From a checkpoint of a small transformer trained on Wikipedia.
Architecture: RMSNorm before each block, rotary positions, no biases in attention or MLP, untied embeddings.
Training: 907M tokens, 6919 steps.
Each number is 128 + 32 x the weight over its row's rms, rounded and kept within 0 to 255. Layers, rows and columns count from 0. Numbers have three digits each. The size before them is the row's rms in percent of the matrix's.

# gate: layer 3 MLP gate, 2304x576, rms 0.0221, rows 1466-1511, columns 288-383
# up: layer 3 MLP up, 2304x576, rms 0.0209, rows 1466-1511, columns 288-383
# down: layer 3 MLP down (transposed), 2304x576, rms 0.0196, rows 1466-1511, columns 288-383
gate1466 103:135126120116112157124161135126148099148180164133073130071145169141133070184091084174158096159102112189113173083101079116138126102078120088102096136128152102149162117146124118122184125164154075121096147184108141088081136079138137086211122141111141176153068126151132116143108164107116108125
up1466 102:165083128143113107140164174171094120130193127088179067071131078115149144090046172173112123178158140149124154134143107136149164106146152067098132147127158146100090104103111096149100111070119166104092134141100095156151192149181093177124180103140085110159106136162078124127167145135128150081
down1466 103:198170091114118141134122104192097086118135127125124109065193090091154145106170162149137148128141121221143135131130099148104132151133190155117165134141177169128138156070104103119093148089129162130116110122098150148121127138090128181132124162180091126168134119195101133115166129128112104067
gate1467 103:186157136094214137086101126129084173114108137191163114110162191150116076159137115070065099165141103157117094226121103136125131127114084124141105181117180107147115119129209148142142097145105106101176100117180130112107149155097136156211092170128118091104123147094104131090129119122093089097
up1467 103:110077159081138046160205119133093121163088120069157081122141121143155120118143139135088128160118108145117102135104136139163163099160073138147150066179127206125106102106123112089103167133109088142146118156135136165062098111156124091124031084183109133162137085162100171048140117142124150110
down1467 104:130068087131150126094157099151115100165106131097116139126081079115157125068140127135124153155161079182094139109149135127035125177150112159078121093134098178176084160119135125149140144129133104139180144125154155133082106090137150099085182130119138109086049170178095066130156090131137074106
gate1468 096:102161160124130132192129148128128074117130185117071124164124121100124157125152141142169143156086091110195142073099124129124154116198132190132114118169158150124060119174105101116126106166117122108131144189167109109129097131195155185220165149125124119208155119135117119133180085133155193120
up1468 098:126125203161128089061102112121101077152187104108082098114126141114158132117155097173186121115129101154128119095157129126116081201127124104090146107154147185192124199108144129134060130164118151154125092069159083151090119171124150075161133150158189132128126128104124139161114160107094143094
down1468 101:156162140139143102147197123183156101154143146193152227094042094155101118132128162129123097119153130106137107097183155132126121165187136077108157139058148155167154175179174110148104090076126129093116165123120148171132137138119154091143200164151165140032127110130142084124119153120128140076
gate1469 099:150134107095172156097118118139122143080121156077177122140111212110101119167159184140150058124127150143070154152127092104111125083124165169118178093160127069111155156100081107088142099140137105167155119119100114145105123067056042140111094088126121141161150118125148122161159164169100109118
up1469 099:149209123129142145119148108138095130139140133102100184217187166085107130146145183142141140139114122145111104114104123148123109149092137158170151175173151112099165159138156103121157134116128127091186145112172118090115122100141189124116133098167148101071137159088150131144147131186129148116
down1469 101:138079117111116121134136131118145158097078093146154128134043152116158128116106107125120182162077109169172132106172151139153117083122135159111133119116155131133158083089171142106100126166168160153136158129099096143139108119129133099128165175136128136165112199205037113122160165144144168100
gate1470 097:165104179080121107145146134129150113127110073131106149097101170057140144087108124095183158194165136136144168130149082145146075158120119040091133103155131158110165105136136064158172115142161159128113023151114083132130110072141141084171123129111106094078148134135147096125113073149151173102
up1470 093:142179142106096118157114172099133132096224120150152085092137150176167151156101131144045088090098115120146068146101160156105128135075169099101160124113102153136133088112166121144136088143077123170143130180089114113132122182078134092116128094149096144116093143079163188163125125096109102205
down1470 095:156097110154081133107093205174166105117132149100145181194110126160131122160113107070099142157144101127156126140138094151167096146125120188136157103107107175145126104106106150113144111125149172148093146112150150140131128081085141129107163133118146127125129161139154079115136050143142161060
gate1471 102:167098116160100139145120233100135049138150124120157109082133169153159122119129136083192153129098117150166168198106144178106153141109111115127070104135116103197084172077196115120151156177134139104093176129132153186156163098074138070165138143128093105125067164196140105161134149142124054109
up1471 100:135128132101197079149130133115181127120043065154104114160143144200090126092113153152115133119114172093101157118092130051112184105106121190097140160096146089127127128208119166092153133166072157091131138165161172088105120208154145109178107135160145154120092066094153129141108142112149115139
down1471 100:153113184151140183112120189106156138093114122095125182176108132121123109171087142081118110059125138129117105098103106098106125086132141158111085113076155063061146126128114104141119115158108125164116137101106157122138152138189176087144110107161157165130101117144171154163102158133149187142
gate1472 101:210169091126098144134174121107112094182128117173126152192153157055111122112104136138103148142141145085147176137128107130150189145147122180114136110132124111068131099120131125094131160136201106130128092159121154082108076122153120119108170125177112088117149140140175156173152165181136147063
up1472 099:110117104119181075125144151150174118188109113153097142139155118097172178077116109155132132089095131142154130077141118097111122131113104110102098163081108159053125053178119142127137121125128174115092122137108127056146097129142199157166112145125090072166114100156085115095092076221126040086
down1472 102:143108163156178096141157151150121137099209105163168114129145131178166124081143132125133118090135104128111143095101149086073129158101175123150134144118061124187130134044143175156165095149095157086130116150118123083139107113135122113167151118126193076095112110196128175139124071143143129131
gate1473 099:157130175059052163174108135136130165195084143099137190097148175138089093089165115125213094181124157188135182106107142177145128095134157124130123069119143102168048142170154112122117114136187139157143090165116131171138117117155111085138157181192089131150129084082133167132056129174083102163
up1473 098:133141141174106174154171138074171106136129106139122110151091158128205178165093121159083176168137094088110153148119110153120165099090105089099108149089086151158164155174119144170147179170089048140160096134114143129120107110138100137135157072087117127163121086148140125168112091127123157141
down1473 096:096178216123156103112110073150117143132068119115075129076130119165120118115089124161191106130151109145182101161091058109093106109126133117091159141169059111117104120114107184135123106123142075202095162107106152115138082152127130168127093080153145123123136100094185226147121093131135144154
gate1474 097:072136160133136149162137104147167102113121170107126085120119102118107113108117123151165051157118129110149108100144141183160135172096080109127163137153157111125078155108096117100126128076109112141126216142154146110173138121129162148121138114107146145135104139043146110199096162074124157121
up1474 099:109134121121119158131110093090074177128082102148165152155065143181042134104118151097176173135123148171168111140110143089143060147135121125152159174114147099161145070131197148114149149141113145137139141162110114121083107035111114165124160175105134113123081152109068124078173145117123135108
down1474 102:172154174090125190156134099144145178136165159062138105147094173065082077157150141112178152078079092184154155116100163108145107176130076164154200091142129164077106092130129123110163134111154128092135158066147161091138164117124098112099153144085157140132119085178070140124179141127129077142
gate1475 099:112172141152108169097180141104149123119185093152097137054108135136155087127136120126193168177133116175128136108103080130094157147125183125111105152142166126100159157157187069113111100135118153146091091088199165094160162151171150125093157120172111126150110156073164166068130173103157142118
up1475 102:138142101149130130160096114148164145175151090062171138152061115165084109162164093121156104146139140130150190198113175105138084091161119171125101156121129130147088064141109080137096124096117135084117111177118122222105115083155132173140137143110110120119103130097098114106181172098122079154
down1475 101:093076127111112120098107128074154137146157117049106135137138131131144131117122096144132147108086139134123090145055066162139199117154134101153048115131145116104160042137108112074121205115165123186110163204050114122100130157168143171185149151136162104130139115093131156143124122132157156114
gate1476 102:138125102076130137114151115119152080172187119152139157090136160156167080094148065153162156138103083148156150119055103136036143144114113181131137148129041138123135165124129167138159143130163108133124152162044131160166123144115142095110157118101159176122146107124166137159142164176088093148
up1476 108:124091130184154075122160093122192184098098141154138128069080201107092134182167108124081171072154150161084090180101047137125116140078144101103108141177143134180169124158133110180146065076129167190137220067110093134167091110118096098129107149091099120103187138116135134098172125165104155122
down1476 106:133141089124145092103133104142128140127122169117154120107167191095072119131107119196138119155103098111117114142135064102143143085108197098129099154167154123168153129139131112146143154075122124112151117123191118092136116109057108159099155077133044118126130141123152053116141018132151133070
gate1477 101:167127085138061093079107169104161164147134121115099069111167098173127146156132106098128152116127081151110093124101124119147149151099122141192134141112118101110167198088182084110101130161125132130112197114129162086151109129113132166027113153145100151082134068065137159178146196119112122113
up1477 101:122117146159185098089122202117108130120135150177147141115172112158104205153171107148089111197145155112125180145112096072128133102124145119109134119132134142133108120146155132119092090141154136108130106098146170129177159089120170163126131140166145063026080134097068126115083095180200124115
down1477 103:160118157089068195098110091152128161149129065145090053063167158130180104094147064121131132095157173173124096109124126167162132133184114055158137099097133147110128143134090138060175158094134126154103117173122095107106149100111134150089135149133151096109182114136060117129136077122144120124
gate1478 105:101094117113115146079121129130123097121157114101099140157095143173142110175132134145193117106172149186225134128117100169165085144148106089103098142126140087179081107131186167126133066238179059151092174127126148096142093079135075155092098174056070171108115176152118148160124133048072128127
up1478 102:139133103116126060174096198110164099112077109151112080117190180161124212049122092185130154135140107096118140120149150126093156094166131163090137142107077169118153147113126079051113120178120100118171144131148134103111138087139181196131165097173087174110166147168126137124108147187074073124
down1478 105:160155125106136137115108083150160158121139157102130064173077135162036148115181127106087116120090102141116134090131109141211165121131115161120111081098112127073126133116152106169162077036138207123117112126095090146155142134107141105174114124155158151101090069126039028168126135162083104153
gate1479 098:126127083130106125162070082108138120145178130117061172112130213141137129195155088095174109167167092135141117123077130149121107132102169164099140112091145158122134197142185141131082115120111106120131087132111143118097130145165139129153166142163106140123118109051140097099125131105114139111
up1479 099:114178180111177117182163105131113119110150121137158079143160062172108152143098133133175104074119172149113114121119135098149099149132079213108121140147130126060119155084079122110147129127103133157072197120127144144103088109115133123124124128144130144080113138151127112172109147161121097201
down1479 098:126149155093147054159119125115090137122143133174133165148159154159156132192130112139157170108143133119134163076132102167170144118130162176134142126139128118131172116109106102122158151147133125170140151088123137116091108138104138135134133072174145157085132040255142145132176053100152113168
gate1480 098:145131102127118118205164085057157077199135212124113117120190086116125078154115128099124123179118136158144162070112135143128147098098118149150104112100155137082061109160152152105123052127153092116137074170118140080188089117112106116115161152076170096122101067076107126140089140133072139109
up1480 098:094176128139090133203072180162110073170126175114117123191119174094163079092136135128106086147124099089149107141108115135111128134098098122171160071201188141183140064115143121114177151126146154055200132133077105156137135127158151185136158146088126154176134080149197126137165122129076102130
down1480 100:094077092150165133149169045134081131132122153136128100082139131112160103132148085177157154156119113083136134151122113145177189152133094142115171157118159138114087147147090122142132168177122102161160145225171123171110112181150068125157075088100121157068147157097115117130132144128124096128
gate1481 105:099074108046173129167108173097114120094098161094160137118130192159151152136190089108117127165140137167151137167046107130065154169142085170128135136116145144101138178182150121107206169093162178158169139101161108104191179108117176157102165146162172158147147153130105171151103141091136088154
up1481 101:119112144126087131108105196139165138149139192123128157169139124136099062080142097122115133159149104202099129177139160118122146144091125095103136156121140140117121131115145131119140119144135157060082137071185071115139132152071115144111116161082160085124186088154121141128173096137076124099
down1481 101:166144165075110086082129093201112164107145090153109138100092135123065093126130109106160072150154098131159132143089171088126130105142161156120123136106125120125114095078178115186135067156070081049105167140151108148167108136102092168054173165105148149149131109202109175126129075168107125154
gate1482 098:159193109137148100125113103140121117174125097130145143133156138168113179108107106092137184107192108144103128091132180090140083147112128134125113149096147147103168085090122134199187141152133129102086177142104124163140103131091094119142116144150123070095158136129121105126111133142157102175
up1482 100:077126079109134120073111112116171108121103135170060124132142068114156118098094123115154146136140088160167185085105197145146108131148133098144126118086155125072140090103143139125159103097133138196098146148143201143112108097117120074076092115147140156081130097122123166112123137104105073141
down1482 104:109093083146106104120110139129140129151121079107104129183108108167104128161174167223111151167136084081131067153117128065086176142189110143143122082125145158104111119158132138103129097136161114134178162102169104141175068098160113111110160129157143171140122091146138102146169152184103125151
gate1483 093:132073097092192109136045131116114140108091162167171122121169128162107136149134098133106170132115103129143066104084186082096110106081112098140114047151091155104094133113138137190136179138100122137130162185158170158125100077116075116123162179141130115121084140132127131092106097129114076155
up1483 098:125121080175128072136174155118141132157154149108110111062094089122067120202116087097224139136119174110177141161103090172074170122127162107144105169103093113092090094160099108115121173141145133109184114119140158167121124128121080116140122154110114134185140147144142151174115107119136136114
down1483 096:150108111144160168119073114109133153161181109128136096110148064143094139162132151128063163134144126142145087097138122109134129147161171068153134062130174131103144137136118155144106146132160105136115192172163152150094146137100105118135183125134125148107128135126162115154075153177159100129
gate1484 096:147153129120086139148105150117162049123134158104165160153183086128138136132153160091138101150114129175146166126154079102094139125093112055135133115153126065083166168172140160181188118160180120181119150164066132116124103163075146123129091112107170173132095113070153102152142160119132175125
up1484 094:165172112081112161168124125115083089139138158138148136113083124171146177092117151078162061153102140115132111091145115110091124171078122086181155100159075087151119117145181151090133166107132124183134161087110128152135117163114122118145119116110075153114075180132165152120109143116123168186
down1484 098:141133140088136143134100140138080120162094140156101155131161116146102141069130134089169069118133172156164084106129207116100128114048167137165135153137075066047121146123150144138149171128089101178088137186085196113131117148107188103194166097153106152105093146199099188112070162083190138141
gate1485 096:122086125140105098099147069133077047149141116175165226073107153127087077184159121121103212143141140096128151138086146164163144124088132115124173111176109103058130108135103061133153106121169116142152098174098137139182123155148150149092135129105131121102166089067089138150156123135123138161
up1485 096:147199141166115104120088087151128121135117082131187082120053156060173129149121115108105181128107074127130141087164204082102099137105069124151211165144135126127107147086126125128125155133147149099152131110124106152126130127113139190169083123147091100111143138179139135129162154157129090113
down1485 096:149140174129143133089107138132110144127077102123166074159129120140132183103158124095137162071102101197162077152171191143126179132168113116122087116143110148104139109151197054111135112166178181156138171134100122152124121149122112139096109072113117160141091080137140145136075137095140173115
gate1486 100:098082144096089081106119161108113109088168106135155134101138152176157157152142130134159128086140133090072078108073132102138088114159150160193069237122163112128161161120134187113145182103129062149103151124103218083146134087122144108076147183149119127074101138161186128166096201136105109121
up1486 097:172171141134103092069177138144158099140135197082183123148123207148129069179151162077147147122153125210112194131116125137157114193113132161115174121113114135074147122112160092120166124140157131130098117149136137124118120103073128190167116126104141112126109139109140117135101148149130080086
down1486 098:111154161079084114164120128109121177105047095109130149116182143081137138087102069167124120104144112123128197175120161136119124133120073121132104140165164169103103125129164092090122152191141099164059115162108114139103147139106097049115074108101126138127142117159135151168109054113137120143
gate1487 100:123120170091137132091163086116120082068159129060146146157133246149125095144154100150126127101159108113171112146096141098151090126084127169151115111152119149126129075184158128154147157109157086156128105156087105159112153108126123098151028128132143143134138161135112155142084164127123098139
up1487 101:086030107155168124125147069166139140137118180098142156142079128101149101040120123112128127142130131095108161184152107162085186131174169123139152105089146132203088107153069146159181111160117126128093131195133117181102105096169184136136141134089134043078194192146122105158131116154094083148
down1487 102:130104122105141176095117082124161209139085152183150145154105074108131119107112116102168122144140146140132164182144082126127170146119133128164181142072184162160101104105120172171104165156168106075092130139166130187097069066138101124144147135098115085094115174146079173114118093111086127136
gate1488 101:138181121112149113102139094108152141129136148228085143102162103074162080123155154167066136131072088118142135156120130113120145086155104153112171146114161084196120153110124193112157158084129168048133122071128177135077156118115143180106135109065102165096158095130081103137170136091141146120
up1488 102:167183133209105138114102108089165133129149153129079184138144128087137120164134148090145139143122148128070176169189101133129104116082090139156148114123135075110103093069120098110176084089134154124149074150073113103181108105165153076159109131119054147184142162128080142153150172125117164119
down1488 100:111165179175106136099136124130097133126119126102171137152109106211139149149129157094099160107132159102149135121116148111101127100162107047106142169115126131065096150186126090136111123148070116119167144147124128143118092121134116080173072140134168123116145055149120139115165133119116082131
gate1489 107:091109170125142098157146184094124123169160126124089111092182167102147082117162115159127081221089132111143115077090141165108179128120155149134110194163132070105099089121156100142157088157169138200147099131142135098065096143130108148088109087154141122118210082161123128127121110166123119087
up1489 104:096131108112219158101119093128083091121102070161119104097099161105055131083127121170139138114093099142157019085143144117134179190105122120118128121083141160158154128133184112099107118161106139133115172137148121130089091102068101202094074146087110107090159181086129107112131126135145138145
down1489 105:119190124138149111099071114108132168135137136109155142134101159144069105171136188142117203099113099146128107094105136128158115144086208109162133115115133198151129154071146155181120094075103101113105143121079174134170129142116120185094164131075105151128146124144104038109077132113107137128
gate1490 092:150106168123151158118085175133161193163157112125160094116103122134124123077140140115144085146133088114147078146149073035166163156164166146178147177126128071130170125127139167102153105116132148122139120043167148080117096144157117117074124077129123099113136075045149111143126109142117115109
up1490 097:092074157114139106165105085152062148102188098121130094151085129222117097048120085109074142121043164150164150178090141108052081160209084132130107141100068156141104087139130139116098103074139092198131105155096138138142123075104124098155129159128105102087192081167114165064144103163129119116
down1490 098:148116144119104115141117116115195173150143110152154127133197106126112129151127145109179122084109100158133139117087102137143125154160200180107125191132151181094119136126090069115159098117183069116128203089130161120131129122134166109137147086126186114130128159075101139177126121158093124161
gate1491 107:105132128154089135120114115113105136081097098124091165161163144138099081152120115118191172155193098124085148171114124088154182150117172077144128154132116060167152161119198135091182180187156123160134101116146170143190126144123088091130075125076125113114126111138152143144140134125162174144
up1491 106:124194091109119148085131078138113180114174121124124127137218121141132109150122127137063121131105122057098130144114164064145084140139155163096155151120128106109116129176178143167113094174134096134164102156151136083080144130122145146129121153097159120159144130167113139141133109097045090059
down1491 107:141174118173097124187114135135130136141152180159131115100104202114103163116167094190105149134186076100136099110093137054137170117149117116140115156151088126209091140094180133078099125108144126170135075103173148164150136160094105116109116072129130078135147076145129049176176119098133106146
gate1492 100:121163160115120111151127170108111107119141186090198154170117132136078078135113109176165125182125151118116123084138133126089127107170149145147106092160136086096123146174155167158118072121117057120094093114094151140160079124135098147091099120166084112141111077120172122148152135111062115119
up1492 103:097109145115113184139120126145131082086146165183206112128134104055126101125153175014107145155145092059134104129156128127133140112116074125112192075110116103099119143128144160144134178141125134150106167134177080180159134095101113130173129115104139089107119154133121113121085096161187130121
down1492 102:115078155161103146163113116160095091133194180143128130119126100077109133180144182108068157103105132120107130161135107159088123139176093135138094172130125141105159108199094123100162168125202106150118141169126105161089171172176143085123183131085091122131140117137130098131147159076116116115
gate1493 103:091173085146098128089056139108134146107171060133127166111140076148132156115105129168101090138099085143135102123089117075141106107140116129165111153138102106074110090148129168158137114151104049135131122122064168062119099126071120101091151126136138134125118110094048147113225167113106098148
up1493 103:106162087114157045148156122106059111194172147078172141096135089151203151105090142150095121125138161168161104064079115100160145106106152151097166135123085152113135065153131168099157176103138184129138094167078123116089148107178140093127150144082146151183110185073140157108078137127194104142
down1493 104:096128120145075073164140120089098179212125072100123110123095147147154071144107114145171133101137135116123087127161193117086116131113131103175129153155144138091124066069188170178121166115160141161085191077088127149140142166157111164157146140157136147177164109123086157136128102108147125128
gate1494 090:132118141132124137055093126112087122110150151134127156107169133198080083194160096154078169132102105101137154124113156176083135130134147123154118115116063068124174112139143158106186029170150170173149116128071136198150158145102175105108065155108113127092168199137153135102157107116150111142
up1494 092:134080092119133130163125159133119132121131116106152124177160164122135079109144167106200132146137159120153152100114127110142098093068147099172097151135159097130117105092160148105159135189161138133074154105103166124131113111131087133119138146124117105141167102129173087098106082120142134146
down1494 095:183156085104121149118063127125132119103135184124107121123129158154110136192187115124115132093132158130138153067131138135125141110112136127165149109155096079143126111091147197125192075154150149164137106096085159167116146160088132136126075114120102101111179157142119197083145126104159119125
gate1495 093:163178116146133137090129145101172127163175128133112161133171136125161116175134170073091119161141129136169117165129191147099052143109078112082093104165123125115115158120093123085181156134114107135104122151146118114174107151107124151167109137127113151143176085075132137104140129163116136107
up1495 096:073162132119138076105202200129123198145144117130074098107123178163120174117131127145143088135150126163096129143147184124168116129124120133106163139105077092130173146040187131099088091106188110157152134168130101061160155089098141127131078160122122141175075157165161108115112124160157140166
down1495 097:151081094144128154129177118124150138095093147137057091155118115132104125151092104111098157182122155104043217145144165124141118107145146207097152124124184122133187080151191157147053154165089109106093093133158153095119074048105181129150141114165129086163099176116067074180116130170139082126
gate1496 111:106140145145136133161145159108083139159101063156112073180118117087131109099100160092135112151151095135180100131158119173108061145139088090119108124149174097139105186139073183088121136095132116147114099146085115115145093156170131132108180091137105173149189141042169150124097107185138159125
up1496 096:162180139113130087146075114144163104168112120124073150125165159164042127101083106166118102115107139139168088178098147129137114163118145099133147022099107106133168091091159116118034146134133124177140152152117115169210149123119130164125177114159124106088154132113148106104106118090142110124
down1496 097:154074165158146112140135120136081150118118123186129116146136107098163108097143124168113106144098100127124135117169124182171143156155097139125140223155184156091145108157065169119145147125101152081131120135159118146074108140128160148101149092105120166136130115128113013180194118096110146137
gate1497 113:132138213123102153103067117149123081156112103100123178089133158187108114121145108131124149209114133132172115160123140149040093093127138116178138153189091072124131105174154153155104071153182126174095185135149145092149102094077108198119088143142142164086077109151143109113141151103079097097
up1497 109:096105117120142116165103177181133144131199168134145164055111182120071141139091077122193130102147093154119147221151196085167181149157141036132117151122130111154132118111134102137151188099174140077113181121140089152086109114085094120117100087119089161122135131158131117160150160119153139082
down1497 105:083120136104207129161155141124155108100115164158190106098082132139085205147146134141160085046072096138098175170108111102189111100116135056111164112105160150153133134123077140122127178121098080072108146067131117147135152093175117117156130134130126134172080135127116165151158141131155143130
gate1498 100:118109080100075131153134093123126131122087173139088064141105123125112119148172088117147126157189131066133143118124056186135083081115126149129102099193160150078139146150192148144204088119120149122128223157134125124128154091098186099079146145160133162170078176115108145162102082122160110191
up1498 099:134129127146142106080091189134201115116078097118151130133077120110120125162143147105110126121107137072066127142120077106130119128145149148111115125147116161124208063157107113102115160183124090097140127126106153178127153098123098102209087166110097120088138153106188097089132130135120181140
down1498 103:131126197070114168105156099108125139121138148173066153106116078168106182137153134120156166110091070129089123136113167091122110189153154113085146136154126184117156101161158107177130139119150093059147121084126146140122134144085147082142143121167119226129096129176105208120114137098120084106
gate1499 100:128081105115086129170138118118147115170165098155117176092137098122101097129148090120102156112136112138108153125112165136129091083089166180165087132078140128125118152129095174086213137143109155164101112165141157128112137129118049106086101127137104150139135143165162107136153162130095169119
up1499 099:081150168140111104129166160174198131159092133159076065156125135155114189131128182160084106123139117125131149171119181113141068115129087140088123083174139137176113109148150111144127088133111150145114124102144178108097105180076132104140164090147145147134144150070121108114139120191167074119
down1499 100:106143126116145110069132108134137185083143147121137124119139084142148153126182073087124141152157117176074185097046150234160121175134131186143083178149157071147141098175158123117064141117135088073087154105078068130134141130041147112090136145163128196071070096184141193136099121158121135096
gate1500 103:117103159091115168147127188147097121197199114108100126103140181169131153107160180152208146126129141131138187063134161105142130126119169128102129116153064108064178074164136164181142080145128063185090166122105100091153117080112144155161139153130097136140121131143138154114109076129176075091
up1500 103:146091122111147206132119110133117112118145151161156091117161109143111135204119159129137165116139112112102063095111139071124158149110201105105128074089115100130190118119130103119117106171110120116101084075162123117084116196073110164154121088080149148158076129122173107072187119171172130190
down1500 101:135101099109090124137149107115135120144123164088058131104149093120146110162097201130127155140119069105104139127101132109085104098171120151116086159063159142134107093106115169093123147126183090103136082157164117154125144144122101149104129103082131180181079092103129101179169042181145089158
gate1501 092:134156112156116113112091137127063128148136109111078122166138163128155169142171154110155164150198081074164119086108141086114117107086134124164126159174145131124166135124150215078177144146112121104097117123110131100159100053087096133093189151135092180126172141123160125072124107166092129153
up1501 094:201075021125125103180108116100173148134188090170105162108142120155137079167156100088090123052118088136128164193125122145159073104088157173141091140104116110128144122155112097116134083169154140100172119168074126174139151144121163147140148162076103093107171077098109157164173133153189117111
down1501 096:174145080152129164160088150102125177107110117164111122135115160148139129195073115140173131108161110126200103092100125104142144127143159123138155138149129134152142144172129217046132116188165104101153150185134107149164167125115099126112162113103144152074134076135194154125121134155153136120
gate1502 114:149142107139116065164089115091139084070179158183119113134177131140135110108183158041146078116113143138126108137123104142094050114153145097187127083169128132150162063175123180098145108124172060141066184178108141148087086107173115147154141138148138163129091172193058123060175101147135101108
up1502 109:080154089111165145110152151103090155177146107129141179156158161116190146076129100128164136114156086177127162106065197149155131076191097086116118089161148166150101179091141100110106082116088061152090156135100154148139128022119180087091114146082109082130123115193066143091124123032172173109
down1502 108:140154148096134177108093118163123120089098232150097158135117187154127156141158099148123121171107157111164138135119200141155140118146205098057110149193144102153130186162127110117125149132121148188112160151130085120155164148172121098086151171069128104174106124099111186201092094122174115126
gate1503 112:194191112060158146110178111096137127159119101116055113120159158172087097134187084115134172131157151146123111144071132158136120127125154180128064125200108117075121119134157133093138114158164124119140163117115111101105110052122086105090103146128164130120080153062188150086139116106101115144
up1503 109:062112113150170095106120101166180096128200207111146113105111115139086153162122134169107141133123153113183129062151094084188090105096120138150106087156123071105168163158101159143090058098128180170138126118092103105179100190103126211155204079163113087188179130113146117209159125100206098104
down1503 104:096156108114181135160115120153168087139165173138123049123130083140114143217169134073185134164146130151099164106156125101145099118070150111181175119175167119105149146083101123132073113124113181147127123201124085096080106103163133147119137094094122120124165130076152128120165127123176109094
gate1504 105:115155118119102090150107166143146118064116165142133120159111164141142039163130115091112157138064114144129123151126094125117108130118120086122116106122114084164137108179152149124092114154133126168128136131133130171103077063134121135166079149094075170126134144082128133146159155129138073156
up1504 101:106100140143096168163105168123159199120196110187129175117126168133166115059097136123135112135151108111159115131127063146107100156159127156128108093139106136068139114122122155084130141108170077171085130099104105161135153155154140145123153127114071160078081042164182092167129140101127154109
down1504 104:099102074150120158119095112107160091106110118164126181126102118164167122063146100154160115184121135153176151139155141178137134160131150109131104121165164111099153084104140123173091157136124158151150160192107072153139200118133176091141155141119131099103122082131133193141092157179157161145
gate1505 100:171148068167109079101088131159161154163079194129160127099112176124147087147164175122158188117122150079109146122130102107093156116160170161150127122123144134132150141153151176145109106135115104132139149177195163174110108100102151136147183108086204164141067139089102128153096155165156113155
up1505 101:125147131116131090059109150092104154170138139115120126060126141156142121162132133125143132078122137123173165106096180101112156098115156125140097107171187096127134147152135128098057136175115132116114104176133165101121128162175171094101145111126126190128119156076118121157112113135132152149
down1505 103:104174126075177109086089108125115132119162143171112158052157156124104114145129129121133228103127083121103123097165121140104130143171182171127114143149085144107118022152127163115136124141126126115179153178119132096075153139147133146141089072104150168135099121101123092178111147147202142166
gate1506 094:169067121099138094147154145170131118137188090208075130083131133189223115128150183105129185128117115103166141122154091152138094148188144148112146139121130159082157168145079170080106139095088184089114112125149109119132174122106017155121123149167081132091154123168108129052157039112145113103
up1506 098:106145109149124188088105089141139149066135122127137109118091176142154169072138142180104122110161134145161095137161194124113142171131117124094145087210109138117120155179050164118153124121085098153116138121116106174093147085115148132169085146077078157081161173126089125104112136141185117121
down1506 099:157185087140153178121094133113127110155124156103117150180200068095119096140139118171121121120168168118114102096088167119096150170172129115134088162126151135129128143133151076114103150103163101127154120080096206177160066171150122058099163106168135107163099074067143167200100174121076137137
gate1507 098:148091130152208132151148138139179143141179178086142168123114143090119098094116198102145098148160099148154070130137142090112083180107106085112071064161158094126055142148150122125161108121182085119121105148131153141112120115121137172134080162144107117100131210104123101139074120119103122165
up1507 103:132179067139161102091110094148136130107074107109124121124156168092132199107154134150123104065162114135168192060127127158129157093112153134120128138165096158096163099114113154137128076149132171192101132115094110146137149113165133155072058070141138079144091088140101122124111109081176153161
down1507 102:178081152147097098187097111099116068096168130059126176187159129193178123122147149107185112069169109132130141141145204156130158103190088095141102163112114100078102106136167151136105177075133155125178113163135099125106153134112163096133103150155193128109065079162076071105137106084159091113
gate1508 103:162163160116126085141153094111108104156101140121122129077112100133120098119132105115079121145073168104044157154079083143081109115096154166158111135147093105161114124176083143173174109139146119160162120128110106155148091142106173143114113126068139195175090176057091142118184168137107098173
up1508 100:125090173111159101096100144067136153089069107131129118068115201121176125139176126097114151066173106180169101118167067162160135164148118120114108159113160148132184087125119116183124142114111103175137109090126152131142184132109112119049122118123143121183154132128143148142123100214129125115
down1508 100:160123176101119092167119153079109130146125066152171141162122113111132099104193066097040195106109154107126211140113142191089146097107139121141180110155120076136106168166132124123127174149145092158127105153154149221153159121127092152059125126079131086141136128151061121147138129136089121075
gate1509 102:156125125126163126116149162070143104131109241172137119148095140125204105149093121091116117117113106146070112152091124121142202083134135164092121125113185142063104123128138115107112120102140072124098175120115150165184153162079128062145112156139159147084106127061178143078071151118149148124
up1509 099:151160130147152131104083179157186105156096105104107131165151122160090143126137120185146121148135073151089121182087165055067110165102147108183099120107042112132144098181130125138189098184152129176146151133068181136181092114115114126161122159159144126129114126162095130103122104090053103155
down1509 102:106152111111176099117146146139119179116118146092088139134157167147168111124085108140130134091142111099093128153140104107126199103130153134055084126094164114121094176127147129161154185109104102087092124056111130143066192161130097090107126113142136097114130151074185132093140129159099136107
gate1510 106:131148159048118120144144180118147114113105103143106128146172128112093140150176088156098092099121159104111153122123151094132120111133093152122099132151164136126098113143165097173138103146174157118121133149161166124068087084163114123156079127102081133181156136176133134169093147147131139157
up1510 102:090078117137145173188168190106058095155106160190096087068189111115172167112146130099088166144220129056090138019139114134128134115184118117106075149062113162042101155146168108135092131084117129131145133130143125099145122101109082108111116129110108120094104151097167122181098118104063156148
down1510 103:187128120089082118111145112111127159101124175205103105106143078171124142162118107093157075166167064069121145134067089112126109098077105192081102165095112127110127102109171096104130059146121174147166185160109111088088146129147136124106164166147125149147129154143134201150170128156067136139
gate1511 097:094180107113118109157107142125161111121170131051101147127227094094131144142153088088122148081208108194118082162097125146174177056114170113138126130137157130191154160143131134086130115164185133155161151090105111130163094172146042124099114133122080104147040116150111131148167164120096148112
up1511 104:121136106120132182159166166124122163115147119109125108116103111164112143155101152134119102150118144175038093144102132073140115119165123150196089159124109170114159102150171133160114170175137096132075186142159185123156084193171135156180076156120134160153132114163096143136138116089155144146
down1511 100:125182162093062120106098140184155103139119156081147133091199137072140135130117108130111131090097114126195184158202101096165097105112164123080077058093135106135135103113083130060143125177186176160158162072104132127133107115134100110041116096089125112227108150117169115180134173103153112186